From a checkpoint of a small transformer trained on Wikipedia.
Size: 8 heads of 64, 65M parameters.
Architecture: LayerNorm before each block, normalized queries and keys.
Each number is 500 + 50 x the weight over the matrix's rms, rounded and kept within 0 to 999. Layers, rows and columns count from 0. Numbers have three digits each.

# down: layer 4 MLP down (transposed), 4096x512, rms 0.174, rows 4037-4063, columns 256-511
# up: layer 4 MLP up, 4096x512, rms 0.171, rows 4038-4064, columns 256-511
down4037:521582559452510551556488562463527523492540517402606531505543470483511438486496495596469532575552478435499604557516533474573510462494482527477471515542540505441412515498541564507468549454531510512636467434517553528493472451504443530463444576486441538477482492522452502432515508528546461544489551514459505555464531510409461504367547537427580427601492454476527576410406439441496514477511552523482521491544512486458436558528478569483606450511487548558466490480469503549528526551477505463548470523498499511414574500379520587585584464539509522523463501489480510478421436489543562388380446590497543377472595491533540483515533547457480490359501493471546441413452420500541450453513425541459488524519449483477500493509614497549505465505543489529593428552483512472525527420487534
up4038:470437506472489480529495514520526563454502514475436483568480463479449502495532457601524516468578549526500431471469425544542609535513463623411571468587511506611423461526515389454505415487413546409595551476451604529474440471576576564468468647514468603528536517463569481547536587516472561672473509492497400498482473520406569552495545517517548476436568502377455458514537531565518451408510487564484387475572626556560495504493550515560616454546459490517492544623416464618559538590469535501440505407521395472477486511489617488457489462448470398595352500428457522463409417485550500483577451506468390418583534525446585461504491562394636529538492510555484430502513578486405527386520418599564549535519563496544549417526443492478563579537633499499584523534546426456477523561416453
down4038:491508496482556470534480402443406432493440514498499528471559500468510478453574514471526475462421369466556577563516458487542478613491592480504521475439507474440528526508458498495463623432572474522427527509559515478510487444464473457492469508453466486471478513476455562472442550487519478479512572366549479487532501567502513557500499495484493512489500489561565500515446601482576579571480490454489464474518559490440450526463447509520497513547552574544552558560430487514505446424522525529437503556447427625512490541506449368476450544536426477489490526569510490586409559542473480496444435342578438501463492502548520493422496476444577504564435499454542552614460493581497538425476565590523510551554408476400512489487488450484497534514541579458522421491517471522487508442473541
up4039:480524464484516453510511444525555509488581457458387546545513503504527410478492510493456543466514496510543529580595531531512496460471552518540500469504489474416416528516527569506454585422578481515432484455573434479467470481439546487558579520583509491483486517541482531445557491435542468558496512481479578441460479460500479501487472454446455427482458448518549471505522534532562475467501410505499403558523476460481430611483507502433481447532424434510475458497538536498483502489495468497576485488534420508445456535482489547465475369551490421402530519511488503474550530567506469579478509614485494519513490523510463498490561480459434393516479539485537506539547500497552502551378560523426543540537466564529530517445481460523521563499532439489550471530437467569441507560513523
down4039:536468410414505533475464474530557561454419491415475551486474497539494504532539547481487538521472557444532511523529578520454499575499495480528561518536557454594525492396568535540432535571486429477494535569566514437504524519526440522596599559453533526499446506530516500539408514504369582415534417493441528607524597526496562544447459485539441497438467501580474473471476477431421458513447489631503479519457504458508495512512458402404589512538524496442503464443463455509440458511512461464531391492572470434503469482516517455504492433533572477430464424465515450501495477498474481556539519522482444535590439566526527551455503523456570488534471430431543509453556509538415457537541448460518545505521478537543488460522485535547608492545515504545478405434383467522556491382469462
up4040:467392550517501476544456453489532438564600529532578493464456405522438472544539427537529464561498555522515394470491476544497495494534625596471517498459504498489453565498469555486470527530466461518535471499447415478526576437543475495434499498496502493413514427488554516601488460434468462458500464464551572510533557532520519446454487558357426569506565505386485494501520485486474458540481562463476429579415442435527491558452484598515475493546450511392473476485483480528539450456466528537569531505505478607524600520616500529502438513434532514422528412499488538497506526516492488552471529551577446492535457551548538502479573554517536440523579426527461518545458499505476482486594459410517504511563550464471587536557469476486443510561549473552530448484510491518397447593492365
down4040:477505445476448626476558511511520606463476496425471526529485523497531483517502494454519492510518454502506519627517448428486466485496491441568507505419552467460530492495511506500566560524548574536468467451519614537518533435462557513499551472539505566569480550537529531421528568568477538488442531489537495443477464556465442468479455414570461440493553495476539485409478471504441507475408478458537513502522478603533506381466461432536431568516503527465521561499557483612465569484534468482383478470524565427516439564416521423462490475570484428512442583479504459464493451533546544524504542500478483505487514519426435587440481425570494583487451561485521396432453438577473456462428531494466515537416491534509428515443576454507459548563480455470545564532546456502564459483517553
up4041:356420546488463558382442454391512572417497507522481547477501560437578518496445455499516513463447520559509535387488478463548489531524471495440584503526585458526420498529452553497496547443525568507509496521482452497541469587429456542517486525428480482429527477483471490425471546535493445458602533478454500424507480490523480501472461601535469460495458494451477459543579446462389453544555529317498523499501509553493547558514474571534508524511475392424467574512538543503564430527528492640567420494592486556518578406471473500378502567479433492447471497561501512582564571469447526467412511491417521517552489578488512496503527474462446508587537482446420408427576504474455485448570489445572495488476480501454414498498466369508615528546455503455532478508532420478497480510536566
down4041:557460449464511519471549561475520518549494415492587569499499496510409498482519362442488510485560354469431514449451519464525493550438525542444402520550592561447456557552508412527478542479470445552473539503558603534493557545462576419514362453550391511439481536480488492502462516515476498489555508454505470550523565456458518621545496458491521518465435520482505503467531462522487408476450467589507646603420523563530489439553557471467565551567454559455517525516503535535520566486431501576451531418406447406482492456451458458539504526443587483421452483424532474515548555460469502576532541418554424398497429494539431564455455534589513525560481633552570579543543523590485600477503453512441534522536504399539468518584519501516405589488477469548469477490419532583518464491456473
up4042:447440501503508501350420552518535478481474561504543453562412539529454534472565492436457488501532463553535541474478491443481456544519471483555539560509498508433478564611464481501585473502484411401467470494529487529500609479516534527574540503551463492441456490511488459462423485538520468521514554469484450532476523466505563424630563474466517538512492461461494469567603551553550539504524522605467509564447499529466463501584468530542605562475542500568493432474540495492523506463594466494491512553575458459520547390510478397521487501423457560477552547435475594481434490621486423524533467652472581523432460468430493513496542433437507507506560547538469493477442572549456439570535449560451505432472468507395542529482450500516511470431514507388420571514397478427554445507508515
down4042:454589457544547530603526462523550511489540520513541518500568517579527531552554420457489485468560503504426485511508433569544472480535537556415556471430494522579518507466474506539553429482410541419506581500533506524445400473422523474434443389424605566454531506516490494458521457476605575614512507490557455479521530517530466509491472476523456563451440565441542455537502510487456612475500527537543452480509561494586511513502447398488549477488538474442544537532463594506480485484528504492491419497454487525509513424475461534471545494487530340474483458522474394636578461527527556444548485524461437411418438567618495472541403572495471445534570487494545511565522440546509525498543466561481526530494450525492444488558506574503588532500457520559481575525466511561498570573495451
up4043:482535497522455517509461428398565485415606510442485479453524391467547578457530453532500464454522621495518487533491594440568442585507559516506541531484494462426469455486561429573496562568575518514532560482503518523543564471511585511496483501513501509509544507519519499469510549512481491528406441518535413435450579527503457480435572464458555493473470547427394501510471539545496554542502529525629480554521539483516481427500516552454512474487506360477508479505386413455491530608516484457496439510489589469466483522594515605418522448518490481477423439490510604382633486442526433583454535507494590553524554636444476445475452503541619457446491535587478543564457520543507452614478534527548462465469487539540556556512449388508511421536434429451541494390546522423544480475550453
down4043:500521458564572441492451484591444487465422456582410502557452583477422499419524446493509528418490531476517520530450424485459528457446489548490499471489502505587494471519541471449541425444504550542385471504499549497509432495476506450511487442530463456502492561491445459533540502467590453431545508535540548464530483507491468572562449471571486420555484545411476467450487473575508502496411443561502445547504473439545520486521423469507518476496452525483464478493558484487523468484483363540483531481465553555527419498500414448556535649494545444548481568541483424497481486477467430493503406522538521585388500516525506462426539421556540535490527493469498529561516401479590511553542438486520514487505463523509430445520527564481439593485454388485589546527526529463456486520453466
up4044:481518453521515455463471468375494474523547515550510402539461487496506511562574518463506431506492453502582502589480512507440600447437512459422462531520455468430497524407349539491540566541460482485412515462407512573478496490681554536495460579541492452504465439510499490375532474492508489526420554479513510412458406522463435574453509501477460502545508417513452501479474528532581495549488557440526563556519454447485556467474569575485447449490473469438538516474443565554526565517427488539499467389523503529470445522543515520512569508553497461448595548544424464496492495497480450516533505584440523546486529520487504531484510561454479494545487514606466515483497479478409502431531503491501497502493602506615481499499457508505427491436418456365560532462578611465497520502521429
down4044:450475526447491519526589437545547446535513600530481456455487509446530456396514507548559563476503487422477544519504494513513620534559427510507438433495568577529451455531530444491521515547459434548583474527515519453479535565548471514527501527552591473426551487450477477444526507564443503531421532504486589484511475447477530462479507447514477466455597530385473528492567505509520509486512454452543561477524489514478518462472472547515472473608539540487534548504541550406494372505496495579530479512502475530575504538453530509439454583456544509583414520529443533480509432451553516546600465463445475463568485468576461490471472511505482553488437486539507511463549462387548569546450505488570558425476513526458546551504395503607497478445548527493436510362313566546418519508480480
up4045:447457480534672501528434567548442536511516444484490461515475585481543501525470628619495559435563500513506513506514525445528518466415515527514576493426543458465467502570602538435617523424419526457458484509453429530525523527442412534527469534542568418509554460493500505538388430474577500574530517548547462522470408491486590510398533480550454477564670460482469527569472549477449498461473533494564451476513523440498513520460569431455489449433626492522499469507509526560539530515477448490461460506551511536491543408548536502400483546477533467443468524495517551466473599542536668423417507505494554567575444462476618559450497467486525477489523516564466499443483537534444573591537527489459483587446585497564468466483467468441445435466406490465504450502517554489354459529545497
down4045:500493615443471529595458424440615464519512537529488514490511443506522398508445466565561566427520491499522489495526491433431461507548548483520477465488454441618594542585490519533585517529515500510493459590440493529425535505488475456499440534381499493563423535562478496462406526404520563553560442533453462468553491502487475559474523506524552498497496489541496514555443351522496479581538400600497438454532472489477437582477479440570459529470423526471473505469425524427483577506418527531503447556425559514467467552432505532536498495576540506505441485489561465453519515487521456565472560571554380542513527468471496487509466394465491520506407479507434571525502519458447495520468486501505441448532525498500579571452520459553512572543545443524527515599518435537542476562526503
up4046:552535541460473501474510553460505411562502487514514582474513427536515436540461438519547463485494548593532513480567515505408449501426496519455503485411467591486383546530398514509536527512462433454439404477510534510537522570360534568552499425480602473458499521529547476546546639387483530519502404466516622533505504509451481508401527515442464482459531480555554541521507498567524486510492540507579480494505638471491520489536525462467522417449499477561473513515506490500529509557453542548481562519457436446530518580443541338395506486559505532494585532536510499500447409550516554490510503539563503461557474450622486464564526505514575513507439521481486500496446492591474581528547498585476538541497567498533540508566564393461452512528490531437588508469515484550553548502474474
down4046:458517454529509486487422480483536427547546481492560443471564539481592491536491423529492551556592471453484570428407557506574488516570454508538466506456531445481517576592411527472471523509488527471465450534557485535508515467523498524546548521442534549483475559505458539531497539562487538473486403538453460459499513413610447515469537468597506499629499497451424465516520447482472560510510558539601527510590499578544470551526499439497569491458465633613490491454470492545518459514542457519450423388567510565523527414500399465569486474494392388494610484517537506509446424480452488439462442574421470399593409475530555472433589535502466445511453542552459527501428533539540466553436550459450518480487473453476456490434550560482530526503460479566461550627543532479583542611482480
up4047:571532489408534492432456489594528543482504474571535528458534416479477485443463532528537464454533597461478511511403478477564541526439556530484420519502459463501509486534561591496488602546469464446502489470525546452505498561545510567417503498461473507403502444494446482457464483567502537521471565454432486588472480511557512479454548475472523540437457507568530550492491556453529430471458516528358437517510505477487515514518436518548431527491519543547435521455442564456554541464502582427505477471489499486526503470417489559515554557484512536494510505423543521472498470516529455535487503391474472535526535598465492496502521486576485439489433503534442449569542573509493560549480479507541514594494510574477519482551480479507518515512495456402436499472544462520441554458558557
down4047:484505487483482508472480536490470502440491479522508530567404481487496440530411489459576515476498436458450471544481596553549462519528540454499444507413492457436514525525485473516512379485462594499469455450475470551524464378429442490483474458396488506522502462510453440427538471522454496494569477503430538559458549450422563506461521460537442418551546477538466489515521455476416558489464431544435562552508507505483517501489569519528550486547430523521473516494508445467548447462488491521421518462479490509537446542402488518402462457467441601494495526501513553511545500589541581540498482492484540528590532551509555447555468582488451448526421405426482471498486493537483412533545572506533512467541517528505482509488391421549539602492433548476628544516528555523451398492439647
up4048:531547403465601531434461428502532536394477527486563534555464519521468552431548522560451447463530531453501497512416543433554407500571485527489474444428576506493511452535442537525384545495625478549374479521507535554463392544571446553536626432507546484456564479457488544482389489571534560552513484488520483579513510510595557525487429453569557526451506505439464486530468508381557474491457496513516494482613479446515491462399559565458539478518576423477496535437493543507409391469481485422574465424531524487454451384480532614543407444420353562489523520555513484506546434558440485445536524438598464490432524519479472501444480533497541459436495528496503475497474469481388482520535543529525502482516499518432424494559491509461576427494522514483493489491472502589598540486453439
down4048:527550422509431416449451474560494549477431543546508485467550604526475503555484462547482525499598445555504494537375512516466570576473337497613522403619492569468486473554418468458407510487494441530498473461504545453521438494468458508579431467506441505507467557435493503436565482465526604534482402599500385471582453589483500597479434503464398453442481612562569454485477512409534539518522539573477574553498467460465487424410501597543479488529478381500599539587503490444572488510549548473500562511523498482496483431466477430467499578540474566542429556471462478547558476460513512436463534498444465440468439467448425502514503523475577593602513527458514390488484405543551465521486541504483545602540517523526438442489568487514540532473414393556577464510546358525469601513543462
up4049:463511498611425446469495505514470444522508559518522497535542452535555454531520546395495565538557528530379452527416515477568421614540517500498471416546499461459507429387482554517572495420493588483534476387552480529532506480515573495531567510496553491472432524465501467537512489447480417433443457395464518441587561568499522410517555547501522568637514405579523567454515453549467399529559523337560473548597509589470422469536582534535475532552635402523420470457485540502398439459526463604486357596509567552522474418545491445443475537365552500554419546506483517464570574576527540555413483466428556485469552553405516550554507503624656515591621437436591486547561563468495413485494519481544384488441570459450526553505535506391542546460518359538517520450497567496530535520611456
down4049:489567591495584471560476452542531502505520424507417410491471521491485426438513479535430539464385526485512567503442505508485570435402521564452474437495542544477489504512479556454619483589507531463517548466493531546432425497443462504496550470521517456483499418503514492433529520470418487470478460473481491461438442499505452527463505377491460391446482563469534482517472545562603595483509420462575499526505520438488563456454586582540515470500381555515516462536553512531580526466486534554471570464489529466567415471584564544562544568458364472502470591564449459527467485495476503494503422549505373544457502457512542546511545520473498526452432536546496519484485563493458425401516486505521487553456441536574403478438496568499474508491431472454553497554493568519463437541597532
up4050:486455545440515607441433532519515452506523570536494476550436472430536445468509386455508588489424536526376459499549426481414569523625554498473474451552479451443449511514409569455480477459476479501507488422424421428492570577504556481500467545522539552494552513457482554512536464463405547498515573515611503451484518565510553481540467552550548512517482539593496511545529496573549533527420518516412504617475497570516503520439492457448471413490460550465543438501540637486579522425496553564579514469565419552508445604498441521502527489495497495429495494381505508619512458439466505605469510465522488548504495457449538559521413489484532524550450354522479528512416523438478595514529460560499513501460562477506401449459458543442466380492546541520526477492461511516444519559604489
down4050:530483513544514435616540548508410450554523434466501472467423547524484502509505491567518464512412529509498465380532526493451522470490525556489397530549470561527524488482441432456535515536476507445538505488414549434536456454562491548476591406547418459570509453542515550448473481429462475564493497403524506517441406441461551500512497455456492542568429541506515485526469527411392500448509448557584469473498494544480549520558491514483510463513461543523473447547517450437454407456450416507469462412430519465608484480478479467530497567514561461552511549509470525496527596554525490519497472490515637475515465461543518334504582559573430434463506571491539474521541592559503545514428474523465498562537523475481490580433543516464521444508533520569422415489640574493508489521534470
up4051:532537446436554422528489498482550473548490489487467536594442483468524574499606575458397521477488501406416425436489547518490478440544586375519460509492546435470521488516507501575471449485482561424445441510480492492547525512468415471514518523602501541600544568541573550493452484563525529566576473557485511502511528498455520488496466409512460578582546561505520543487485500522549504537486621548475479415470512509522471575517483487570479554514476538541473439481436558524463498510500530571518582412535482449507498396491427488421437581549496523615467550466476490541482493492571507515516510439387479451482572485476567417566396505433497571527513548489465472522493425526408456547543485531495441477505456537471487553485488538533592554457434506484591475493561413547469508473524596
down4051:441420562464485478592515640538509500518552466575459447553498388526467446531499474550548473517554461508544606594557500433472539396539520526524532507551497489545657504482426477599469497486458521451538482517493479502487644551521495533517451536560570441451457483610518486434592583515504419476483568466485579431542440511468462461472619516523468446516509513577498490492456563524456515534413524453451367487469431471549438440582520560499496525499541594443429487465548503557436481475506473435472339428503606504581427485487505503470554399481520489496432483553544511526525462606541581508541488496481520527537434624385402491528510494397520521478479497526373505385539532396505481469516577547479590498576524477573491478524514484461530488532499584504516500563590555503558445480550485
up4052:433540498509509624504531408552554496477430605430545532443429556442521511511494492467489424392496446544590395469622468456470504493487395454550474481548459488452497494543463422467537413479505453487532518482505475426466468504419514541574584594583528463429530424633426555492483590471497579470451501572520493469511554392467461446499480594514464486490502575471402519384505433491476477420463526492485479446521554495636569633400520522487455499464482518533484541402435466422587535475518507535581519470531428507529464520479405523503601474485502424448510487394550510543482555467405510489562638592455358363561495463500614469478485530474474489459550522525509520513472514535538537536592539470481496565573464466468483432579489585458520535411521510504354679434486419442535483471442505
down4052:475405461424483454497574494507591473435463593434585534506480506561489546469485489501520478520528566494511452519516433474509558490531568519497501570437548537493530550443487502521531452552513552568507659459462576426381445556524451495341494558513509499457493510474538551538609441485412463540600503584553422522515499586547418464620592444525517450513514448491528548580524417410504473531535520475450471369612505467485439555441448442581571540524497440561484458432555352506496477592516585506552416508530502351499527439452505647457438473505394520565518508558564500549441488452512405481458404534494481467565421436506558451484491433473477423446456601556444512487502447582449545512606479498384548419456426478523359492529467375582502593616384481489581437494403546601489442573468509
up4053:529444498555470496528522466409585491456558442467525467503408493406593549542611501508415632490525533604419460590473642621478582491547551422407467472535468556458476477513507456506534474538458495532503485438481468554526564538468469427437460425518585493526442501504458515492564452479505442524520558551491539486483564536493462494480632538524678459520555554529479586408545584494525500541496451486424487460478431543562546430459436525498578451463572540519538534474516506499523497471530529521468494560531619476457430484479508552347473343514494505467568491463491490525554545449512485433560495512474521466488476507502485441465541425446518526443542628520547567413499389498486409442423495528516495430523530527545509522496519505399497503472461499512510525449436463482433446482483472
down4053:539485469469513434501525521488506463502487509531486507498541518430445413462488446519591440488456469448518434481548463544448490528508489506552466520457509522543436521514488532435482536484504543484532497405486539393388427478466489529473537481478442537461504524616533503526451452500506541507500504542491577581511459467457565501568311523563427465539491519583499463457591479554448466477479495534502482515453530513560511521503507492509478530558476535518560545471508490463579450442459430504541542437508448568490550426510516505484539483468527440504546480503489469548420442455470514504457550578522464523518488549482453498491406549475557470581406455458470487461491487454430538500423552487455463463493503520477325478553403541540501521515443469503543498483521431516539487481464517
up4054:591479504529508463489529581500544429525532391442525506497539439500484535467537524586500504462488470537465576450433453399463521560507559530504474491541594406514503499544464475438524511506332521539548494487469470432423523490389494519584466406464488424405476456469551446480593490585477450532549572543456544514495550528500523443549550439513504572473532447513481454511490503587526519549509572556401475451468476566445479488485466596515476503485490541494505494539498560465527471489466488452522528493519500496445507517427517440519375518438525545465505501580529502431534427428493420488535524582496494503486482494531516531651454591503455458600549493524530378509572448375519537422473570491470619475534546514478480467477484427550375500474489565501379539435470528427426496466562501
down4054:519433520474506550403565499407445589511527465519438608632488443539506446486478461410452530474324418572468484558416548513590471466645462397469509418518477492535507480515549475448498547639497496523359479455550500463558542602472412490419410496528528444464453459570446485496502558579556578452475589534506452539449474378499502608480417471453423454549488497579527452508552474540472511637506429579468500569459505507495493503537474453513483481635425413504311604617465511458399558518521468423481509519507495583414543411471483495435486501574521396444472473427446451449457449441422568493593541577500468481435479494518435611561560389491461603492423442522485469543459350366478476477465483534493400572440424462512502580440436409513497521552460457553495545529434510367509522368480516
up4055:534444507590555431526496511497342469499532590545515564540500539547535498607386443520408553453512527558445487473556505527529461562596496461548419476604418431505500515466511397596510536449433469460402506542448603523615539330517252445590514489558616487388555546521425456466548494517559500605451538411383360459580456546554493564485345531416447521491537566527499565499507467557490491478531546496555424586531420589564547498512509488458497501571543556407432554509477524589463503452562443485555425583521565462522528486504421419632542551521491534575536471478603423495494582463551512461548462536578543522531444449511458378528463505469662522525563480472503405445468527481553487427443503431459504484443622686389435503406422468501528516436497528603407451478527408572532429477542520
down4055:468451409572414500369488474521634541444516430369532414481605438484467510428607623541645413661421335524566565531336495437508526390438552661560563489497565511515464490540525710377491571521515435497527462518537436449440310747383736506419425521507438493563446496434533596504477648382569578453646474461621620537482488479501560516571588403609547481444495492425417356496514737425556421575346522519525527452475599451528522431532527597517581575499477486551583374464552425227472528554419523541423564372559502566517399514521525552427434432539584398518502559469400464487554547534336552545370562483397335312448491486488482519476470469524356584482452517556457609583458494527464603586591373516402366562518456357553449527514524461491484491500445463442526475459630546378414609396505503
up4056:592476522553486480515507485520474564551460478462522449525461549541527521487460455502467438517420469451491547421539419429581443477481567456466463433561531483504473467430526472579466527494499496540502490558412538485468456421543555536552442511518535508443527462594462428531584485489584421612489545437540473419505515520457518503491446457478546481470381484530440574565573568517524498471492508484566453478524485511486437491529466490520500488499442508524564520445544576499476498525554487550503621534479546524454477491487528441523437418519510581561607494456465414469525518488554481531485510402560451626535481523487453527567527466485490437495505477511496515508618521549472498501518558511457440533520450419518522507436516457535488437503570569504526320539416607406406516507513513
down4056:483447530504579505443425432504467554562578426493528512405493522463457456541582591594438508490509543548448537561449655606453539485540518517408571437440527415513408532477553528464511387526510445408550512419442421605483508630494470464435521515505512558545486549413609520394552549559450524464468486536510526575548563480545468492500551525499561510520471511531499463471463402483415511476598513424459426522424519454477445491456582437511586421435548475464405509408459505512513467467533453501446551434483576474503451483501493508532466523464427567436502475549428557509601520515536482490602471517592465400602465523534451555437541493504473625494464486410494432427471555456484597420476513488407454592386508577500612383614516534479593478413461498459486575457481590515487533469570464
up4057:443487504499462507470456459513538575447537486581557545522484370396450517575451521497547431457565468567501558502468506467484544487546550403496532572463541517485551490503510504538367522468505513497521436573523552494557514472409448582474379436572436517508504520441484419464486565557539491506545557543542460512515438365481618526556444520559489478446517540518479497473535522478486403540572458585456435528502450541519470478516651493510480577445533529376459395559453403474501426478418515510612502508540526498533480398525518411447455576496476421566522487500502393543530463606508497414502498428471495582526433477538473473591509506449654561515491504520433542508491485552516588406557562494517479493584592544508486494522545522620462552495511517546566544502495548585434560531412519
down4057:507521515453472507548521453583524540449450583482462509447457544410498518521479475536584473555446517543589534521491498546560462486417352478453507558503479430479469520506554523528549540433490492581515415504473515588484550388507557606492450400535543508412515449511499496479464496563602489532553481472450520468531510456434532490527499479513542547477526511524559533432496467516590572405527512498521465448511628546466433542502608446489471496514559510517438564508506534549567503440555509453479609465512457513536445541482445489483529561496490559461506523534513464507505490543578546452429466612526468521549493496520487576489567487539525525552453518471505518520499459489543525404567496527534436510464425587458520466470530528543490541530494484418573511581485525507486432587484469
up4058:521564481561537454533438495525626551491493529437533464544557418469574534506426495499473607455435495503522384453477489506488483560451503492518529437510531466604457459507537553504519519402564480499522551508473507470461545645387469542453447475482444542550529540451498466489519567511490484528490454440422550454502470535487483520561489539526519463481539480483474410497491509475498491610519445461504458543525478330614525471541576481581506439418447482462364380566496443524580413543547466588552455497583560454540506433426486423518470506462454521478537496479478525395409503537368534457430487538466405526468548446561505492588392495607457599480510503499509503454491486469536475469525557459495468572482457521490470516470547535548525425516462457535410510478482482510452455492462507
down4058:437513484395533523459496552570511549558511528515416564471469572448406503487463414490561492403492572419512553532513514438513530481542456526503508491613454506532518473521481406473553515558595475536440492482480511480537463472547567581517505492506489419487501500481496501575517462436497519490434518489566436475477499454556569505580507449535485420468459475435517520535462519544486430513460417543429457613488534532465409445505463550489456459548495458630494512474432461490494589495434488550496560583480516466442474533434557525415481507532582585440453465480527502556417587458587546438527532504556565498544479528455459527485512529416454504456546400547589502549509492517534426475526472561500481497440442507415463446520427481469485551500512538512510508508531443505544542444517506
up4059:502443460444445437556542543481533582527459492477496497506534558421551494515510462507575504587397462525561510452546545480526558531484515522554525493480467464469533440534496482424450457511501501391479526462490514476501496494534450458436546496520488514569519590529515442599535560491452530449462516537513502468473589554550518502533447519615503469476585409469511472492491410611524515534445503499502435521519431521529445567530439520561543390422540458491435468472514502559540496450481551512455413503515531487457447467599539548502481570490517539483399491471543482582462515478458512472551473427383476448562430507507506505477520421509471513538457425529488541456522489411396509437520478519518517426511466535553569510451467503537549577510474413543479468451509517463473445486537534
down4059:452527567441484422598494526502562448502445563673499526480430525500470547506538523496576477535536530567506426523520518458459430473494549489547499528490559498582402509504572539428420392532522515432467483562451534520448480468379437492478542441486443540507489573550473499413575411515537540517469598614485501521583489511524550427573511589461438514519488493536528523502640436456472529483435524471513525525450500488404476477540532575523653470466552415448423524506558512544438514541550444464471475501618529432474475452473509545472523517505596571542552579522550526418475497549413491499411534481531507561443518389474505486513573464493608480494472543523497539500600451504419472607471378507486462382544479514494566511519546463509513440475571457532442441514507503441514482521491497
up4060:467481449397474469437505458479550643434553546484517503484438441488542484522503484440387493528469586580508544443479489585531390559544501608532577438475465473625404507468439490452456449479516580404531563537473425404403436543456468637477390533458527431496496522551565554431538480513445418424484529461426439604543453468449431541509466507380542414452387480511533428496554449484544490528508521546519407462431556533535494511428440504505410433549520460481443545495542508469500553516463493454516373488524482496528565476461415498489480436490534403538452436412529481474627423537461574528524575612604399461517505503555471529481534403487531390476496475527496516525526468498552382509567490368435485575535505550558408557527577439498501498554433551467526532609415684516555586501529562
down4060:509522481564624483482520567494517429450526495415546534464508496468444497468447578518446570546530492462522418530457470343520487407428432471513535474527475540515440500536373513488518515479540508500606561532605486484453490481503498504565510517576554457444435499538434498435565551580390558496551453523566523461564468460471486613425462472447488517480500407479454579490522462519510469505521418461516580501487437403454498452464555581562502509535506435542517477541570441522446541534524466340445570415456593543634522491554546550491472501566474467551474481501490461653483472517476427520521565462425529617562505437495499598526450420576405547510551562489501550419441408525582477506591524468525596551505484445540502504542523490447477465490414520489439575519504549550584507496556466
up4061:599553447519460446430564468596509538590441473467541535467536451610486585564637452418508439436575470451435452488535540455497471496482505469445421559520537550518489457493518553514463512563527536507497498664431554507509508457476437576527451521506437528589492499512563400494487565459459430564511548456499509425455551476469541550465430505535447528515561425433548490526510468487435534525497463439479578476427529555476439469478480525424471520529563532478488489508513536589481461430519489355486535565527429462510431582547509562496483394508507505442438482497427503500574606535496458516577499530436462523493579494492545385519524543572511560550445478506393488553462492529502483545576504602457499531514517501522527487451453549481593509500539443493589523561514475525579511452523407
down4061:452598531455458516511392540478589479495393427484530506415474570563447488507491462529486595569418547531510436505486473486477509573499457446571336527449506467547494472483457448462405512458449471554480482498574417557510567443414465363469430488450454446494538541547548574494547460523438580494517532546377416564419576428598511554471461548492498622412504554372463483518527522529509487508572492497496524477544420443500532418517477547524571537427493523496518514547468522465594532487445552389484575606576436506449504520512489491474529461568561541468599610603550467433598577587455465527462509467412480548450447512506516510496437566503554473497514538498519382474396495606606513454506484500471536552458457504448552589407494638529534486509478550537564520441500560530455442505509456
up4062:505524486501488411507545450515500522542440524451426604514545387573549516583556533458506512488484482515553534491538500463512432457466462523531539566421386530429471479543381505544483473508484543548491477566492463474514538491501466453577545477549387467474513533496536514432406504590524627436517438434468345554531438443572500463478531447504553530561579525543541502440466518491484516416503461546491471467482474538398554518497476577471499447497576463598563436519505573551517379460394496548449536518549618488488531434538489535577444538484540557493529459491529553550537502547498518538510442533494575499607442487542532606496567541513461461406474462469537581470491452547529389564485542461431517553593482537456498437500508496501462406467515515597419550552457549496596535552477544
down4062:305451475515486568584496471555491534515521504470494588455452464457568486486590486455541529512479474516473488599579494525451506525454405543498512500490431486440536614553526359548453555495554551530539561429514559532542585482555428463535533493428547489547406515513494530418568493539572458466527516546438533540440366527533455550375624543501562528522489520492539430445519545479508471471449549461535489461390444480515545558467479507537446444330535567536493470547493446473538526453449484588446505490577486535485534470519556476537499455532541529391396416483511574471395527475398513502499465413533485461509544540601461511617508484448540481452564557457533396405444445513491501509454431578474606489593491460502448587457463611540518482554456473436554408431538471536498451550549594
up4063:561530460603460549536471472525497571460532429458471482562544456480464549522401512592506495489457475486507508500476539498569491518539543568465425507465490519496551509506393486532443594459515449523498480544565598515450475436481447477546467512498522563580479489534435516398525452433504451509547502482492555484499572537523455544539492551610544564401515472559442466602397423447492477447500407412522578599499446575471481474437439460571427520510543508554523467525511465495412507389609505472534422450494588511531439453561481541487538425423483546444567439576479510630538357494489493530462567461494492494452499588415465468553482547436566607482526532522477544463469531582517546450461515513571540414456516500459458496520498437503509548440548477480540403462484484481431491540462540
down4063:502626591524501560426550442458455539417340558457432540486416533539407460548421423494501562514566492472385588512503485435552467395466573473568441517518462537504439431399561463439502418481462525494563461455460464455474536537413503498499529469580618542579498509554547550557485546564548494498586591490557500459504455477443475405476579473490535467488391549402455512567511552473552441419479468405522510495515478428566479430546427552495591518482448603437570401513508501522498479539515503540433470491459524504488463511545510511562506550558510536524523464489520538542569517534451536487413571614479570487411427476529479467462508501557530550457454542457543465517530447559487506436560581455440593402452516483484488585522387470539486428495503539457402572577505510564576526503508533
up4064:441559584503492485486446457542501396525468597563491441526577497493543497405487486422524541540459399535402373498483485459527589516533507577464532553465588503530436567501487541500462459414558488427433383497558457471537432514409406526415502491595469505441577511503456481519531440516529561561462530517492457424533486472528503478531531441535490449422511489348497453472472483470425479456417589482498395468560478494467605497483492455531558517533434553410541554510466588529544535528442413493560579569620496463452535501485487584520503557465563462494443520476566355541514477502518454537446569527514447537525557510479577469435435505457549468432466493499551529428532491483429498501530529495525501371483549502445573481480459554450589447536658494470537554486541445486539487516485444